config.toml
d_model = 768
d_mlp = 1024
norm_place = "pre"
norm_eps = 1e-05
rope_base = 23500.0
qk_norm = true
attn_scale = 0.162
bias = "none"
init_std_qkv = 0.0149
init_std_o = 0.0
lr_head = 0.0158
final_lr_fraction = 0.0
batch_tokens = 131072
train_tokens = 1084000000
dataset = "wikipedia_en"
Each number is 500 + 25 x the weight over its row's rms, rounded and kept within 0 to 999. Layers, rows and columns count from 0. Numbers have three digits each. The size before them is the row's rms in percent of the matrix's.

# k: layer 2 attention key, 768x768, rms 0.146, rows 601-639, columns 384-479
# q: layer 2 attention query, 768x768, rms 0.146, rows 602-639, columns 384-479
# v: layer 2 attention value, 768x768, rms 0.153, rows 576-606, columns 384-479
# o: layer 2 attention output (transposed), 768x768, rms 0.151, rows 576-605, columns 384-479
k601 096:508533516481471519459543454548551525523473488526500493475535510496530493484494482496485530494518491474489496452502504513505518467533495543514484512487494519506512495478473455453508512493496536504480473512494476491490542505536490505498491539533490455473532505452485464489493471455519510545
q602 103:515553453516466484429510474477481520483498512500472486525533509514517506482508540500455499497476501483479514506493486501537532503499508524477474488516469487453506499466534504475501469538496445472522516493515490525504527499536515503485468505511464456504477506458511447513515462496523489472
k602 094:499504496511503508462545481478479475487459474492500512524558528526471479534478562487453454488517492494500488509482505489542504552473516486469475481497452498528506510499465544538484519520455517495434492491488543531521504518451536472473506491515552474493486512536422532518517540462457499505
q603 103:543458520471459488508489509504536562469509500525535512480476508532470533511478516502523525457486526477475460490507517513476532508500531452549471461504495545514512476510461516479474481479518521501522470486502494510475500496508488530464485504491535512548491542479508529496463513523531531483
k603 104:468511461490555497515477495539463462528478545541487466467505473468449471489489497501454458489472484496512521546483499525496479534483496442497564520510475534493526481497483526556499472472524545508507533473455493522487471471522499473491464513494457491528545494530500479491511443529481497513
q604 099:524501499458462501522521511491496512535478531476493494518520506537492502494471503552481498496451484494525532482491491529497538457482532488541502536452534477477511488485527523544522534474480517510463470475472498454499512508532497439491538437492519517492529510478558504495510504527469504527
k604 095:492503533526526495495516495550494459548481469504453474514526532530475533487510506485555457533506487508462499493495507506479516530504476504500480427506521500468463516545523501474494495474530455521522456524482508565484440553490506504513509492486520506517518468489547517524521503526495525497
q605 105:503492505485534516491525538456535520526475535516525480497494485505507497482456490486514478501508460492554524508527489475498496474500502467515488489493500490503494514516537484546503521467510550465508503492500485484500494516505517494466454524498442522459504523500508506518520536510520464535
k605 100:483499518500488518529503485509497486461522484533478524528484460518518482531502495537488474474538514515494483497528473472538463515507502510461496547506516471521473466498524472539483462491479476508496486566504483540509470493503465582572514533490476474491482529541497501499509498522491487524
q606 108:504494489490509539526518469485489476487511516486496506539487495514492528463527513485479508491484514491528498479506499531517525514470511463543489528507468500508505495485498479478553508474453478516489545520500468460532550518505503505510491529501494521515508499459484494514512552518488461538
k606 101:478482517466508495493483516502452547493505485503497474547499541485459501493485504538473482498494485484490549510477493550497482527518482519482481482494527525526513498494494484495530503473450502523458517513451469507514495536492499481482506478477493467498493528507455474469476534470517464545
q607 108:536553557497506510522533515501482513447522522568510488497508539474476507460517494519505493426483521466499475482513560529493465488481479501486503489502454496505520472473500505491508476473491479487499501515498549494468479476517521507489492484492501510490511465509479529489445487510526472505
k607 102:514510542520550467523535474483525499490495505451473457499489462509504523501545497500482518500552545527481476484491497508515468479493518509469522524465518557487505502490473473511482525486478480487471467489463476533484506513460529530515518514525505490506532508486484516544500466543520486534
q608 106:487513500536467505482519498517492477457455480577473547506506471526511471494462481512519488482507516522479472471546440468500517487479478598467512493500557506514467514486497485503478494495485533508490521487543475490498535460482517533490528494535467523516499459491491470457496482485458513506
k608 097:493508484510518499498524493515509502519477512470509526487523534497503513522511486485555498511490532486447496526479504477500526510468522520503499497533515529494503500483513449502504525480541480504494486502463510497558492526498443486489512529529528468474480510515483487494498506494517517520
q609 110:520528499496493489488519510532561531489473531495502502502519517512541511521489496460478479503451530469507504525508517455530514553501530481510531530480498481466483515499489462538548507487474514524478486471472483524498468492485488480481547481532521565419524522516467491486464518495496442509
k609 105:489462530533515513520498504517522507504538499483535481519529483519496507514502475480478512516528474513538480486527497475495496522506524507475532430507493556490499476453465525475486518476493466477507491478492518462502462487526550487520486472483467522552500472483520492509487511509492479488
q610 106:507496512495495488507500508494500504460515441529495504519511504536483534473513503491472473524470521516493533462486469510496512522532495525496534472499503492510469566498520479504425467486465492505517497458535491511534480500500475547517519460500507524484498518514510468468484509494505538486
k610 104:466536484519504493523482524483510452509484496462507496484467491476576536551540492511512523498460514498491464548500441499516501515486477474467468493482542490506496528481503448508535497470472438515522500520456509511503506525488522483501475532467513487467455464480490489517505472482492476532
q611 108:513457500454470487467550455454516493534494536528488478519501543495511531490475473499478499530535487466520495501495478523514501471498470510498472468486513497528487501453540484483482523505502494474509505533488489477524547455525504533473469496474538506547545476456505507494483517558536527487
k611 108:517467504498499510510531494527529488539501482469524472492547470536514517509496517497491470518527493527501481470509487461547475485532502530498471544452427502447481507486481452478521516498464505504496470530483497544461507502485494512512524546511472482456470512567475498523459543494494477482
q612 110:521517501531478543473514458491491500475465540463494506514505479514505500546504500523468498454514490519478491528509509480494476476535490453485532485499519520460506510496496525463483536473513482483489513566520539483506503501481520490452511521523531508560490529477485516466505522434492500523
k612 101:471483508479480543556530525528489543500518478514519491491518518479545512523530524528498517449519481507477513501535506483503507523544530508460489526485488519482487519527493512469524468499455541514498489511491462469457476501534518520541486486545485497490540489538515458543501517467493509524
q613 112:468492491477493504471507495455485489469526510512452512472498496467503523491485511498512499459501527512548501515501558484483464534507538499502490536522470486452465494488516525459453477497499565489563534508516524532511504480495522463529479483451481494527464493524518513490498471471509528508
k613 104:504526536540501533478497479472491513546510487502490478477511534506493477513469529507473419500533512488493471489495507504495516484493510493446477507487498498571480491503486496500495540485457483495466460513504476469482559474465503489472480502516527512455568510479459494522506480477485533451
q614 102:523477503442483510489477552493489502464502499525483512492512516511489467501511504491540492496461515557527461477492520519476470506494497492487538485542512494444462475487518513484562502525455492528459518539478506474489484475473495575498482553448524484534504517484549474500482414497497462566
k614 098:485501504508477515560528477495497525489481487473452513490518522468488481458497488487451488530520501495483485452486581520507496475510487525500447533502542502485520521463486500497539481472480490507540518513516476476515478519509441496534517494465492476445472500501451487542491487459485532487
q615 103:506536521478504519473478518492502481521511466536483494511506532541508480482498488518468511498481489464453463498476513448483545478477483506520485514529512505519481499485481478501540447531541498481507478495503510450503469494495544472505484505489484518525514502503522535533499491499566491549
k615 099:481488490467466490491511513487482508502481518520486503529456533505495514518542481507524490495508524526505530473476499525496521530501513512499477477539522481488497489516527471514511529539482542438478493499487452522485485492487497512495517509483475482493458538536501492492519525482496473536
q616 103:484504496548460509497513505470507489524461495459477483529500529503474576525503499477498492480499497503486487483517507503538488453436510477540464501500482469442516562484479553482490522449482488481468518490497446509501485533493502458465467535532499502489464547506496506509498486491513486443
k616 102:537539496487567570530508495510530493532527497518471477488496526456531480514459471461524533517518479481507503505447505522519500520475495482480507479463483483462490531515490535489472546527518505525474517511520541510511449530529450506526534488496475466500479558519520458490506509503476506517
q617 111:524527472490463478504540467488482502520491484539510487536476554493499516548479509541541505509504530529498451543515513469518501523504487474542489506519546522456513473474489500530518504507481471465524495497478500550513490477434472500491532551524508541524514488490478511496474546469535476489
k617 100:510498564519435497474486516525500496514532540525467501494456467513459473541441484503513511486481504506480568505468517464494482534512471530479503494492515520494463493450499509490503501523495523492498494492504518475512473478500505544460534540484496489443511444539531496499459508473529489543
q618 103:544482470546512486504478496502479489489520468489492503477484531466516516437530540522564484501503480495546478498499520489505538501506506548523469528523528468501518511465494464511522507487502522489523526492494480532483536522528495514509517527494503519507473497505555530494478540454451473477
k618 099:542497512459452502502506537517463499485503513470519510535479556543575527517475522482547525491460531504487485498463490524472492470471530477526505485465469504537504494527550453523507507442475475494489507536484470490480515506461515474492522493512518483515491479494484519487471505501503525477
q619 104:486519501459493522513518461522541496521501532553486523462506481507505495484513532492507541527518503479512491522538499496480480493507458498484509503548543496499442473479467522503502486480484527495455470567476503471497490484518485485483502506525536517511504480483523482537478546520578517513
k619 101:487484458488505504532484499514516455478507527497540485529479500466468483517530496484479470464511527483507488478495505541461503471497495490493497498475471539478507493475504489502492465513470513493523479485489521519513537508533481506527491513504483511509507517465496491481542516514497515560
q620 106:521475543512470517495467543522471543496511528486511498465467505500547482551483531485471515482497493482499531515519494470494497455465521495495472455490499522481561535479487482499521471489504465531484485509463441503478517499507493502493517528494515491509488441463437494487513541466488469494
k620 101:480514485481461503498491488530502474459518467488508500524505534518509506449507452486484538513463477472486477540455490477459523552540537512521487474486482525482496451510534525490535519463477479499529465464519489462501458504540460455469535457468472505503497531526522504504525482488510538459
q621 106:488492485535503480463519504513521505482478528494511475500523508523523542480451547537474452480517497522475511540480504471500512563509487476471473506530501498488479502470494474483482524523473512483487525455516502491506542515523521495495496529512489477544469500512566501533482535460524508500
k621 102:514482518485505526552464525492530477496502480508473542485491479513462503512498481514533510493494530530511524487488490510502534497528509512527512507526513494499509446483491528538450516524509488541481512488498478545509488495468513480488507447489500493520519511485488527535498485492524452512
q622 108:517501519471522479479506513486487460491571485467491489490493506476499503531504493520520506487446487506482474500552542522445519534473499454478491477520497529491464495562513493492468478526544521530498506468518540498480541511481494551498498531503505481500478479474463478465510478501507513527
k622 101:501521472524483523512491516510513504499472528550518507526516499531545535458538524517476502456514489566515486480469473508534499534531477539471501513517539455500487535500492531515477509477501529529528465482493495473441526460473517461524443456478502525461478493511510523511544507490470510499
q623 106:498506500518476489492487520506536494432528463537499526506505521512545486491504470522510501475482482551504492477507520498488489503499478511436547496517509478477496484521507501539485466532503477533491508485494538495460523475467452555462461517511477488511491467513526525451532505509459499477
k623 102:485473480482496549522482509485489474496461543488504502495490466490522492511500496482506518474536512465511501550502466472488494468522497507494527470475494472521523490512529499513488453524489497508507470493530510486480506487522503471482492471495526536468487546482483515542560503512502514534
q624 105:488465499487498439528545524447486515522537498509498505452463461504520496500513508508502464475522538512487522491458463492526491470505533494503485499511488523527483503523472472482529519555526487432530507493517484488505529450503540517505511500510453493485487486512508523554454475522503520513
k624 098:494488488546500501504531448505505433534454483484541486505521473505554468525528468471554493495509556502486499508510509491497502523473520554467529491530469469505458498501474519511496523460511479525528502506483498501488460513493489464488463501490492532492467463476455482515517531480495498515
q625 105:497521474528491512458536466494481455463532493521505510472454495494496455518510492498523508485544490489510483508507491501473434528542518496502481499485495491526495483516502556467492438510455481493518538515487480475484491485477514456504500486510504503523466446536440492449459518487472513478
k625 099:483469516450498457495513489486495508506485518479496509504431512452514455482470463530506543496509516495541497521505481442458532490530519561489507507468522486457487490492558502476503478501485530527532486441505475490486516491509504548535477496493512521490510532455503487547485518502512502536
q626 108:469513504486515522494512485514522546512479535491472519501483516466490520536441518539519448520524523496498455528523515524506525505559489451506527537495482495487542475525494504458500465525485487437519470533481487475526509525515519528486505525501563518487483511475456499499495497488487484508
k626 100:492551505528477508479482498468507478508518473471488499503525530478475481533489521506479502488506453509487523491483495493486449477561529462468470492463499484476474482504487501513516523503492497452522529507533519481474475490476502492522511495490513507515505507524535479460483554539500476518
q627 102:489474509561465543462472522472471503452515483501451525505468497516463498511477484483512475528491477499474509478511516486517474527459517483484474505471467499515436478538459506498506463468490551499502513472507532502518501499504491461517499504503480528490531550533506488530496514478497499514
k627 099:513504497502549491500521481488495508489500562568544505530479521519519501500506449498502522505461505509525506479505463496513482446542500485495518517526488478485455509545544494534485510520450525534474516500556464545470496482495527491515465505506480519525472510495526498529505456488509508509
q628 100:493459498481503536568472472456533529480515530506536450505477535503500492523531557481533500513448523470489470519473497481472526505507440485488469538477495479540519520518468489489450503498562481506467480471487472465561483518520491478505520523503565507498478523525506541531539492499485518464
k628 098:450471466464503536491495440506478492491506515511519480484494460487494522502501524499501513483530477462487495529507494523464492527480517523515517502478543564484521487501524517456521466530501502464489540483463493481509493482503520494493512480522494502501532550486526470451522507478505499491
q629 106:512520528505464492484511481520485512509462474536502525513503450472505508509526514515501505509503510496494513474498500497474486525499474491482573464513498477492487483490481501498455490513513490488529533504499457498474474545540505480487465533482465528525530507458513503537514499511471546516
k629 101:523506534514539557508517464504507499526520517482518484486523515449492520521477453527501527492500544495515504524511534495489508504504506516493458517516478521540434510484518519470486509511526474509501523508482487514516518516532530519514473503555529499471513490501501545457497491537536501486
q630 105:480502512570465508488480478492492517506500533475446505492490514515480511501538480486504469524482486488508549477468549492508537512522463497537520538533505429538515511488514472519503505507511513496493514486496513494510487560539487494520477459482487473506520466518557519509472548496452536484
k630 100:506510467489482493467486519507496506538485529442472458535477510526522493506500521501534507496528526504502496540502491493479512496482512529481515517496493498498526541510512453514521489512505509469506489541486526504484541505437501539501475544501497458518502496505486516515521499504482509497
q631 101:549520478528528480458493499515473522481501526480529543493503498542531456493464515497493490487474478532530532480457489499556455521496481479457445509474457531494490486514513494490492481544475506512484441485528513507466491527512508478505500506536481501520557469514510521523499450528511487527
k631 100:527505516487504542520450537518481475525491492472493458520478511514476485510529484515478497505443512525500517502523531504494553520472483489516526501505535498533543572472519483499505480479509491519495531516497536504532483537518498519488532475476482502539463502489477470539500518511468479500
q632 102:542509483477507493473487458507494529484499534474486546534533508465490466551448509494562533483477563504518502520503484468497486546494536534477536503477525489543471523492506516498468487483541487482535513500541512515554492479521479504515516502534470529523485445510509484470478527477461504518
k632 103:461510493484545540514497548480482469490542492515505523447508481457502479474495489536489448559509513499492486519495446509485543508489520467535472482531506489480519466484473504502544490506505502514485479509515522508473468506502506480526538515503534500528505519480517475536480494502496472473
q633 104:493513478484479500508461507507481522504533470498488471455527502527492443497498460520477501527515489534497546529492487484538463532504454472514484505524471465459491473535532466491504524527482508461488473534496538510508477489508514496539506479474507491494458493497506508467507501486502507488
k633 099:525491512518475458484532495504511514529510502500525497497523525511517496491502450502484523454500486442499483491480520541468449526498547519479531498510504462482474464473507527494495438505529497474531516510534503472498523494500519523534532501486467540472503512519472541543532507523480482496
q634 105:494514513512483483496471492482508492499479509486510483496499524525485542489501489477539518516457523498484508488509478494517489488505492514503506497515494452530488482568480476490491485498502499521481491470531492461484505512472439477507527489515484414531537517482543490456548501536461477498
k634 097:506500436540534555506495530553489477473502477489508490496511465478490500548521458438485430465535469522539493498521465500549519505497498518519504485485527488473528529500526482551482476505552491485524498536486433515500492508489508518485480513457504463519516467484518462531518505481526502482
q635 106:565493529532521506486486520501546464483503551530511519532511492468467483506482511509472487509517502513482484494522502503527493471500504511498504507492467459527514440475466536476444479475553483502494523452505511492486512490494472509512530513539524522497505522491501501517489497480501494472
k635 105:474506517506475498508501520482477518501488459508491482500512491512524519439509488459525518513476529471490465459533505521522520488460475506504501484464554513527493553483467492514491477481496465477487483523504507481518497546476500515505527528504523490477437556522515512541512519496505519498
q636 100:489433507512480500499509474509462515523470504467500511513480481442496511479504487530479484523521427461529478516463482517479511462477507484468528532508495580458484499477511497455499492479516497469498472532511539471496483514460544532460501479488488530493548520487498488508513479487512467493
k636 092:518487488502520462498543467504550496443500535475511497562515494488561492460459475480495479504524534489476496478530481501485511508468494485511474468466488432504537515516524512518558532514493501504554502511482478518509443479502460508494530496477524455521467515520502516497481542525512535543
q637 106:499491471497500502519540504505489492482503486503496494507524527530493481489496503446459485491515508530501532529525523508502475463498523434510448515493522446524455503504493526468555484522504553465471488508504507490520495491531511480506522489494471543480481486525506517509515515527479543491
k637 098:455506487503536484510501528483508516520505493473537517525501505506510475541492469531557472505513456500488512472499521510515514459460458492540538542478473524533460483476517527526516528459465539530495532464494524553522515526520475476519499504464465527492552509504510507504493502495487476510
q638 106:484523501519512540526530468480484481513492465498461508464481459486518524504478530524431501518510508502524494519525494526484531520476488481479515501511489502485489475553497478507477535504495489423504526517501527475476490528491514484508509467526454512482524497523464483548519518530541503490
k638 102:515538521474496504500493456503536508491484494513542490545476497505521470524508450503518475518497512500477504466542515523544458480549492506496483508531522457499483516459446512494511510495439461426521474511511446511522518494525510531517459526468490492456519460499495526499525510506458510554
q639 114:508489485514502507476478480493480562486498492536476520512514511449549490500508505488528518483503532504519485559546475474454484478543539511530500487479471471479498511498498508505457491477494487468473513487494491486518509491525461509488530491528518560468506526471495496484493458504515520482
k639 105:522514525512539471476517510528485473519494448475509466454550487508524512539494554505472470480536510486492530498504530498490502491473506512515479492517484454506480454542530488543509505508539489503471462512486553490505491499497555470550449522513536472527496503494551508497491485485506467519
v576 121:484542500483508481554453541522519470510504489558512471459485468547515479523533522480490497517515512511521513498483521488547501557491511534467520500516471488474493501502487513499441448475505510525506506493499490511528532524471487510523468521534507503562556490478500479543506527463504533479
o576 123:520499524477470510485485496479555468491459459480503515519496451466466449497484482488439505492512508483517481533476493477520494508489543516516494483466489463497504459513504527575474555480511472457507486537491481516516485461482537479462499458502464522515497526497466534462475457478494541531
v577 110:489545484464485524461491475507497515502537510515478490489478508490501472500512500511516485561530507492481546540496507531468460471503539477462483504416496488502485441496489474483489535516482496499539475515553472536484515520522499535501464469499495488509528522525473481516515522517478490531
o577 113:526513487533505482517500517507499468498518516526526500478524489497510512492530458471444517501513538480532548538531523483494484474479532524485461476509462538537481484483514510460461503519509524473528483522526490457490533509488517483461469503453471473482513506537505515475520542465473511554
v578 118:479490467510476482524500510543524573499524474510484513520503571508520484528519528527548534494478511524479506522511438518448518547468462528483461515485504488475488518497558489515481494494491461502481496489529529528479482505502518524492512463507507508515458567504483503513485546498504491489
o578 122:497515474514503522493487516510492478526487520480505488481492490523510568509472533497506509542489527493502476512484498520538509456502486460486469506490526536464507475485461539490498500513485519492498529532526516473493483453549468571478468476492541538518493498506532449502512520504473523538
v579 119:526514456548493491503560517480492529486534463473557521433504473524495503468499478490471514468508454499486544519469486473478533480513518533523490485508487556481470508465506480512495550501509448504527468494504484536484471510482514479454528520521513474517505457494471486508536498504499494507
o579 124:512484512467488495506497523471519511514498507533465531533469549507492537526513452495486553461506500539519538485515518458535498564528505511517492543481474518506518491496513495517478496531476510505501521493472439511536506500487484507461528485497516526490519499514477495457508504445548489497
v580 119:474509496510532439481508533503501470497477470478497464510473471536494501476496490492485504460499486493496469472486472532499460506511472558520493460479537482459519498506502490490505521521496518503438511521482461492493486478553482462542521515493495486521487485471521493527494511546523517472
o580 121:493522528479487516492476498507497486504538496525563466510513504465485510444509508490521478489466484502553445485501523475499516480495495526526533514490516523501509505530554504460503505465448512522512461489546506512483451480490496506504464531531493466503483472489498539511503538513504508506
v581 120:524477447471474506498496527510503472473524551478485511481581499483503472502495498544496528530498465489483494498539512450524525507519504522467529471507472501523474504550501492497485494502512487490479480498497505508477497547485486542550492516478473502496464502526502521504490476506506479500
o581 123:448555470554532496502508499515510515528505464508526485479483519548510525503454525531476507560538517488511490480534481534461482477452494502502506495489483490482508526526501507544498485508481508512491540530509511469471474492525509486472461495497575502469517528511454503471522464498485542464
v582 118:511483517509522463472485496494485536486504519516517544490483503548529505496527513503490491476525521519497508482518487498509531462551435528496477461520467514494504479475528483490492469515482530515485493463502501499511541517493498505489493504492535558473553498529494540442484497510515509494
o582 124:457519494507473482491491480500518516514495456474485467451513420480491475489528486475533533504460507475497558522551477501509486504474481510503478477516493511520455450476517529520487478479513504466529529529507493467539481446494486509532508520498530498494491479476481522483499483522468558538
v583 123:496515494480517461512486490506494500502508478553513522528509516515476521488509520505469488496526520487503511527508540515517477486511503509461456521505461482504465480489513514514505502504531476512510491505500439557526493477485478489492516506508517537497545482519448505478497496425526495483
o583 122:544442515511526474536507475484493512512487482523521508527532485462453491505491565486512460478526515471505498467536489469496485512507518516495519481540461483441478504494452532511495498478527531500481492522541503493495405472508515502461502486508518474485510491503543531510493506457496499467
v584 120:469483458464512476515525504503507559499500521444439520499517518503486488484477532541452554502500493474457487524486506466529529505460495493528503449512482494499504531536454499462489493493528476526523478502550487493539506516499487527488497506459533510485492532496483466464477496502500526530
o584 122:485491502541506529459531489504490522504466469549512520489523536508465470476511512492469463503539505533541547529513510518460525463497491499444511504466524513520489497516491494540518537526424520519531500573463492479500511480503514453466519546508473493507455501495532492497505533483509488517
v585 117:506549511485507478508519496512491548481531528477519504527472489467494496502481506510472545490530446485492483448477507483518493529497516451470517468518484474494467479464494465485505479494470502473509506506441498517502514449532495477523520504504514500537547465481431469498526509532503514505
o585 123:494509545512471507497488448481490520492484494499470485530502500541520506550543514505516471502453534500500499503498482499444538472543481450546507497512471444485489485485506505516504510536485501558528521565543507495482540445500528525505505476488528491491508490501513506496508478478486523496
v586 119:473471512520467452508520514506491537479478494479498491514513514536474518484526514489455505511519483497543479467441489509501511498498493498449516522524472519521493505521493526467478538508514494497530470456497444508553509487516524512543506503474514476509513509476533473533485504510527475507
o586 121:501504514486514528473517520453448515490472495494534502520474544500485516497491490514489494495503511499473466516499501502495494543484475460498483510463513540487516496515476464467491505461437481509518519501450538491473493508518518527486488503524498530516528504503472506492497463496482461499
v587 122:501478501555535502492463509489534511479526512493476497553489482505461523496477490462467465503498484489513504479496458544503463500500492518493497480505513529485511482480518531465522491522466482516472531520511518475506490483488487506460470514512515483493483518514523469508514476519478443523
o587 125:489497520483473524524528493514488532536481513456523527464450535511528527517517516504512491517501550478504491537526473488510534471508475510499507506477525467508472556493540502479510504522507473486486498507502463527499473517506493501484489541499491486473477493505480483516538507460500530459
v588 121:480474460504493500489486497484500537516495487509488497516479495544483471476488473464477481522516496465506536438503499506499497484523454510480472457482544481506527553489522497509479504474502503510515481494527534497479483518499461481536498501504524506462505470511463503498461471512524496514
o588 122:547507498501525467507443541478493531478504505471538482495457501507521488503483532529460544514481496474474523556505468510439483487509504542526500494492502532518537474502516488472532523477522487514488493496518457487515498527545477535526498507506462478454471535476516526475452550493468537506
v589 120:529518499526563530461500506499534508496542513494517498475482509507503480479481514521479491529446460434510506507512518461522494457529456510466532485518529514535498516452514462485510495460502527524482499523472510541526478471471500516535498494484501543510506435517517528443473453535507467501
o589 123:498508518528494511488477471462515503536541504525482579457530482426511508463508519526470520476547550485501505516479491510535493496502483542497464525503543443519472518511491460495512519510486504546536490510491543505488492507468445486490508495486483497525472476513478511466560512543504517475
v590 119:507541475511507524511506529457492501485522522531506484517510522485499541513502472473496534511516460485503516503523526518542500500529520476474491518527519486503501496510466478484490532513433471481486491530463519453456521503500479531495552478469497501492487484477432482543511496583492529532
o590 124:502517507520504490482526537515535500490466466486499476494459526475522494514520492486500533506507464476450513516518476478496477534477499525490444483481487489483441498465518507504487461473526526483493462504547470521516479484467516499465483480571504455468484489487507473441532464521478438486
v591 125:488500457517503530515491523501454492508507444476519507495518483508478497509500514482477481527489532512494483534461502510488504484494510515506540490483483502508510504485494460539532472534469501494489541510470546541483512493471537527515477480529500541486476485520522453521523461447472514528
o591 127:505485494512505509502486502492544458541480522509515460473504519519523513482516521467519502504529502497498455526459481478515480487513510485492542459484475496514503460534507530476552463498496513499516505525478538472510505517529481523476481473458510498504492512456468495494537518512459503521
v592 119:471486516490502487517515525485499513503495485513504487480530496479489512496491476472453540500501534506500495515510522517499452501515481502500494448494501494473507525476501494530482457476474520490488481471518485521478505518473501525536513526532502497491514502558495525488497502450442521507
o592 120:515525501518490479471506498514489556502491486499519468556508458489507441506476523520512477491513498500530476496470499534470507468551485543528546461513488468535485530510524518484471468448516529508496539528498530516519478483468500499517541416448454499459496477510538515489527472541515520511
v593 123:445493516507477540499509502489508509507486525504513511459515477542494534500520470459517513504510501496524509534527475463515483495518520489529471486493517558464486495504468506480509473477472518510532490510494485536476474487503505505507517509503509442469497507487549542553528514529555481498
o593 122:520507521490506493482521491448468587498448515449518504505502479524467506484499511506476501523515459506519488513512492524472497501527514458528487541490521494488501492510492466535508505484520489474464515471496524505499508514499488497474517476479524442539491508520497534514491478512489461502
v594 119:504463462511487497485494499519493511499494488487474531524490486496494483499500492511542498533485470447505546528456520501488485500492423465560498498522533517485523537488544489496508494491512504509467490511517485506527491485484516484519517479503518517468457492446506517527511514523470536447
o594 124:501458466512500442523477483517506463499502532534439534491498515486470540533508471517483521527484534497487508462493526440512486523482482517513484518519533485493498496472495529475518509473478502479497473500504492483487482482463536520496517504473432528516549535481542494546528526506498505516
v595 124:520537519538529510506505461512489485488485438419488469472492485482468547554506524518506501532503553497496494524510489527492481514517520478472492476480475482522496536518481486445516492520516476503487521513465452497494512502509486519469517476490513494547521470482555515468500527525458514499
o595 123:543499504491487568493492485531463506484523452514480516508504513515493492465514496499507501497531489487494477502499454488498483493514497473520489496497483520505474469511501469496446513509504499475484488471490506513443497479512450554530515500497480498511527496493530523470513492488512466494
v596 116:466518555501509551499506519458499515529507539440466498516449522492476523456507469503518534486499523500522445481487485490503506534485463495473507485475487472526523512498464499468486504515498502490513490514464500504508481502540488486559490511451503499513489507499479486473484503506538532511
o596 117:546528497510542476497484504504510492472536519522504461504522482493539491432484455469517423460491533489477494477564506514504500493513534501466485543531494506479539495497543509497480493502482522538520483492484531476505470505538476529518485488492504523517499486487541486495457511504472495486
v597 119:508516503465461511499509520439490506550536512462486517488494465514482470503521478508513534504498493491474545433480518463546541455515499484534568460471499472489449475514511468503494514462482524497475497525478516496559496537517483507572460522499446509472450503458496488461486526528555477497
o597 121:497489513495500483508489489479438480512512457509514458536494517505483480502485501536514481507477481500469499473459514499473481457518540513521504523489492525474520521482490501483521538465518549504502513503542510491525552459496498511469546456560509472477500512514542514476495481505526505525
v598 119:485507520481487538512519501566477503515501487514478516524527453499519512523541497486529486495511489456499540491453503453528517512498525482486496507487511480512513524462514475483509513531498544556507479481515528513533507544471461504476509480513504514522519471493537465474500498506476504477
o598 120:514527480504468519544508522471458521473488513519467473477510513498486466511495472487566455504506529436453515473494498496547489470504488505465523551529450520506451483517505530477485494485490471485519491502540498531458475501529491521513526474437507548527494510480498491488544513506551533502
v599 120:494519478466513525530468483453480503463486517488507467500476487520498490474558482470499503487487478477526551491492537503531535518522467515560497498493502508499480498438498512497477504513483472507512533480528541520559539536512509510484542490549485472509521545498508502532508542532541530470
o599 123:506475478479534560499494504504486542440454497454477559555447464508460496529528477498494480477482512529481488505548495480484484542492514488512516511479512482492549489498500476486505500438484511493513483482486527463517475500523535448479539542503509526518513512521481537525533496520463517519
v600 117:498526493510507519491472513546498472504522488479513508483508464464459464485493518506500524546481514503526479543494491523498522480466478519478534515515486526488517541518509495515498501465527483512502500482500538457509506475476488513522439567501521490536499446531483490465494459468519491527
o600 117:501474485505495462448491508472518521531491482495489499519483466492516527492488551541482505502468559511469498548478476566523482504498491476506475501539514492526499463527480492457475497499484471510498495546516513555483489502469512470524518471495472479433517454503500457505536452507499471483
v601 122:498477461525503475538462482492469492517515492502485506516509538468522508473456478470584505529506515480503478497488467514517517499464527496536493505516498490492538497506535481517475492473480496512476483491476482509460490469502514528458500499472464497542527534504513499509552542541520512484
o601 125:508508512495512517465513474490522521479533487518499479517533490458490550499471507468499529544519498491478504492480478513498481481521473509524489477536503500542469500461489529462497467515431510526473542572475490497507508489515553498484483492478544513534530566465456518528510503529500491508
v602 119:494519504533507515477473538484471447450503555493523518546521478515517454495521506477458507431534530522456477498506510554509542482446474517507510486481510506523490494485535494530523492503527518534485496506502489479512552483530490474469461539491490516536490476501513484535479498508512488487
o602 119:528517540495491480524549490521521522488497491458489515504516528501536484510547476523523522494500535501515501523496511509489449510478485489489537466499528520472478511468501523484481489510489524492507506531485517541516468515530489531518539516502510481528531529524507479532447526548515549517
v603 120:506483503493512486527511506510497536516477492490496454460536465523479525506489529470488478465486511500494489459452534487489501515495482513461534471491482541486510483516483511481534523528439499524483467471498527514538497532464484506484461496459517432481486533548489490486481496528460499484
o603 120:530477474546479531504516537503486530483508524471482488511475523485496496474509465494508505535508491505515506483485489496495517486503515526511478515549476569474520511504482515547498516487478529505526488523445525520509484492476455494504450454508478515529469486489500489513533501556482492486
v604 120:485479505478481525496478478472524495500551459479545494502490522498515547495549522470516424461540462499521497537481512489495489467553520504523474516454508464517483496564543435467509516502533513490531509528473492555494505530500528493518491467512490496491474481536548486508501510483510507476
o604 125:495503439510486496496510518508539499481512508533512480525505513482518545488493463451451486504528525535492487490516463500506485461524514488501493494502584522549472542518524567497521470511522486539518499521546520503509497525476505479525488526483478523466498517509466485509473478509473462526
v605 116:476478467510492504543493476490463524486499499494512459521490496508504534475490533523511466513482481514507553533471481498494484455482513518504478503521490505472502550498524482534476470534475437485479519458481469524520469524487480506518552495480474539521485528496481507485515532503524526536
o605 118:477489480499532490503523479554479504521481549522495485505492462526502512507501537497440536463468513507549485482513510483491544554459489527505467534480474491494520520531485506536513522537469511512503465501503493483545515524481477468484523525490500500488525496503471420475539507482513492513
v606 119:522511556474510497478524496494513489495519473483518506501493525476459499518521495478496516551529511459516486550518490472548485504518500481488461542493490508500523508491482524486505521491462466520509504442495472506540523495493502562436522474511535484526522533483483537473486522551519475484